Each number is 128 + 24 x the weight over its row's rms, rounded and kept within 0 to 255. Layers, rows and columns count from 0. Numbers have three digits each. The size before them is the row's rms in percent of the matrix's.

# v: layer 4 attention value, 768x768, rms 0.114, rows 353-366, columns 0-95
# o: layer 4 attention output (transposed), 768x768, rms 0.0782, rows 353-366, columns 0-95
v353 108:131160118088185091125117169087115115111107135103093134188125169114111125119134112102159148158121112146119083173144139089114128144139133193117122155069141090139136138163175135106160147131097104138081107098119130132158139158118124116078139176104116122108156122126116133143123112085097113179
o353 097:126150150095129123167112154133120156117107125133157121116141144115124170132179158128169152125124126098112167121125120149110126154115121126128086126101156145150148168160136120140163166157082104144101160117105153147121163143135168141126116161125123120131129116114130172166092155142114128123
v354 109:122133146132140153113081151111103145114109139143084133093116123090116129141151112133113123129132101155154179080031116136147072114121154135136124126117144139124109104135135118159098135131121196156107123124129155124147109141115152117134111144159077188154111112109135129145090147151132141117
o354 100:128100122082090125142112107150124155143137097100102149143136156081150136092120110123107129136154136127108100106145138138169066120137115138149140159135126130149122145146120124140143128167125122093101126140126142135115128134111104184118129155129124165116167125148190109121101143150119129118
v355 107:106144104073170124131116114130141091142143153094121102153152132127138161141123157136110193107142138101124156092167122170124124141121145107134176126149121133151098197074132080098127161106156119156112124110134139141154115115140136108136148151113150172141113117118184125147141118131083123129
o355 100:139125111097111131102148162108137127124133123115140139149171100118105134154140123107125146153102108110101119135155155144098123126119136163060154142105159126083130168140166135135112146140144145167141096158137111140147125124089149143118136095132112103109121096151110147091138147129089090122
v356 108:130150119143124101109116144124090167165137142161132187146124128111083113112110145114110135142116123163086111142148111147126113143100156140113141111121135110100122102117208101137114119099117113108111125092169137114124130115163164136096163125083121171113082146130126080108145116120093093158
o356 101:161105111115098131125127133137105096098093150134146129113129105138152168127112158107131123110117151145123144179118154103117109098109108122108135092125144133150135132167182108116150149106187125133183148174139122119130148177147117092104181132171124144120137110110091106144129086156170134100
v357 104:109128088111122131097157190116115124127094120114119143157161136113120110152136133136145144121162118129121119095166134109128091152107148145127110113158102068124155135110124189139118106104110124128132097169137131134139165091104123130126110158145144156142146168140120131126152108126127145127
o357 098:126106131127110148089120118159106107116137122101099137190158099089111119148114164124119142102133144090143078095126090146113156131138173130141149113087141118173131121139121123129095119147167118157079114129121184134127067090119133118166116084144104160133112141137169083175116150138104154129
v358 109:139113171161173165119132098127086138115117149130124083137086120136111099108123125109097122158138108147156090117111089150134105096121143127141115111106137138183200151126149128154148106142153106122152160145195126124136094142114115122153186110174101106119112088132148143150097168114138178107
o358 101:123112137190135114092133129131082126141182142128123092125131133118086134115145107074134088104102156139156091124131107144131117136131126132137089086131127078176185156143148125151135147130130088106117137138123123116140136113127119117136134093111123103088085100124127148130084177134118142125
v359 104:155119113108147109120141069134168127126137135120103176136135140122137129101191163117127133105096104109125118145094118134090105087137097167123114148142112149128144133186151106133075113145129125124103135144087139135160092145131120156108112150120101101188116136138130127122125106108099138154
o359 099:083117124099154119117091115125145123132167114128157134143128188122104118129108121118144125184130104131146156152147101150107117171126136083105138161153123173099114146147118094179139099133143138176159122130100200122127101121127152133107124083125111111144116061097140130167108148144167082139
v360 107:125117099108117146121090151139151136118099136131152119091154152163089145159127111133102126139112156116113129139131126099136120139142124138131129100126072137137154106132128132146171143144148114205095127114081119123122155065106144139151135118099106070104126141083127116185132124132126122190
o360 097:138126127173127143148111127167122166120082155154111150139111140150147164129078163135123113126115108119101084109134144126115091140120147106150117152129148157102172124136152149115169122152118136104153136098099096119125134145141145099112137117121090135113134109109122134088147129137150143166
v361 107:111132121151145143102108124120110122143145170147134148145108098173126126126130171116145138130088130117145133122133130136119120130133143147129129116120111122172172105099131147132115127154134109154148137134166135142121111105149125153148144161133093150098133136161149113168131136125089113131
o361 099:171081119098135123127079085099144133126135151094147101169114154122121145109088158139102131058159121160131107122161114137166150126157102159167138136123138198152089116090098145132131128165149134141138108130137137074142119094137147129123147114109088105094136131127087112130107113123143137165
v362 108:104156152110143142151112093135101136116122131142107141135129174128167104136139113133130120117082134138086136108195153104114126107127133114101173145121177159114220120126144099127124104126144167137199133070108098181122152156135138142093125118131121156098129131114125102099081190180128130109
o362 102:120147130136168110123154132140085129091112132107142164166133095092136149129113091119161088163126129115121123163107139140115105098123151146127130104120178171097144133084146118119140103122112135156120114124101129158099148124154134146077105134117137084136127087145112103134096144091089161072
v363 108:119124149120083142110105093143153132106112155139155093141144205149157112084086116113135149173133120124118115127153139112085121123128083081076155134146141124134126102150102194074112085114125134086126157121085130106137162135139152131148096088157159140088119112111112110102140118113139137139
o363 099:148130122133152108120123087151147123033073120153112138091110082105147141134124133056076148138142132119127165150129115117105167087089141152098153107117117154091084096128110096121126134122151112148141112154125120084121122116139134110113146089143132109151098125115120112162162113108120134160
v364 107:175098172153145154139131117086102143132124141130170117122123156115107125119157164152183166145127170153141128094132124123147146169064101124127145160161124125101124102127126116085132114141139098110128124171204135134106148125126139118134127139146160113135126124159092097122137082148132165130
o364 097:149131158163164122096105173071158109114144129129095102090167122115129078166185146156143137132120133113115154151153101134110166153114114137172131136135133116113128122147142166086074135111126107120127131149074118137125175156160125158133143128131145118123158112119131124134130149126100093109
v365 112:134110101101098165124108100148109134099113148104141103101122108158131112114130111131142146147151112133114077099081127162171097141121163097139153117147098112213129114181121118076125138148109115118130162179142097088099142155120116167133106172108201122155110134167137102154089136129144102119
o365 100:147078199169129098109141128147158123117129098084119157113127125162167121133177118164106111106121150123118125130164095163122107174167118119105148132118141110097098179129156137107135119136086124150139100091177150114148115135121112126161164108110096134123138140122139134105119164121113114107
v366 104:111140120188117133129173154099083111115102171093127126137138112105124099140116130132131103115124141121144175122147138124130139098142133124162122127164126148141130163136142135138124123131143129095178157126140074110131113123111104143138142102136113177107126182114146129127144135125156139174
o366 096:138169120074126105143124143157082118175113147124080126099122138116114170161126114120116105109113165098143124124130106112153129143135132092184100106113139125122119133059101114120121164151097133211129147135111112156099122137079084126118113119173121168121135132134145157102116109138157068108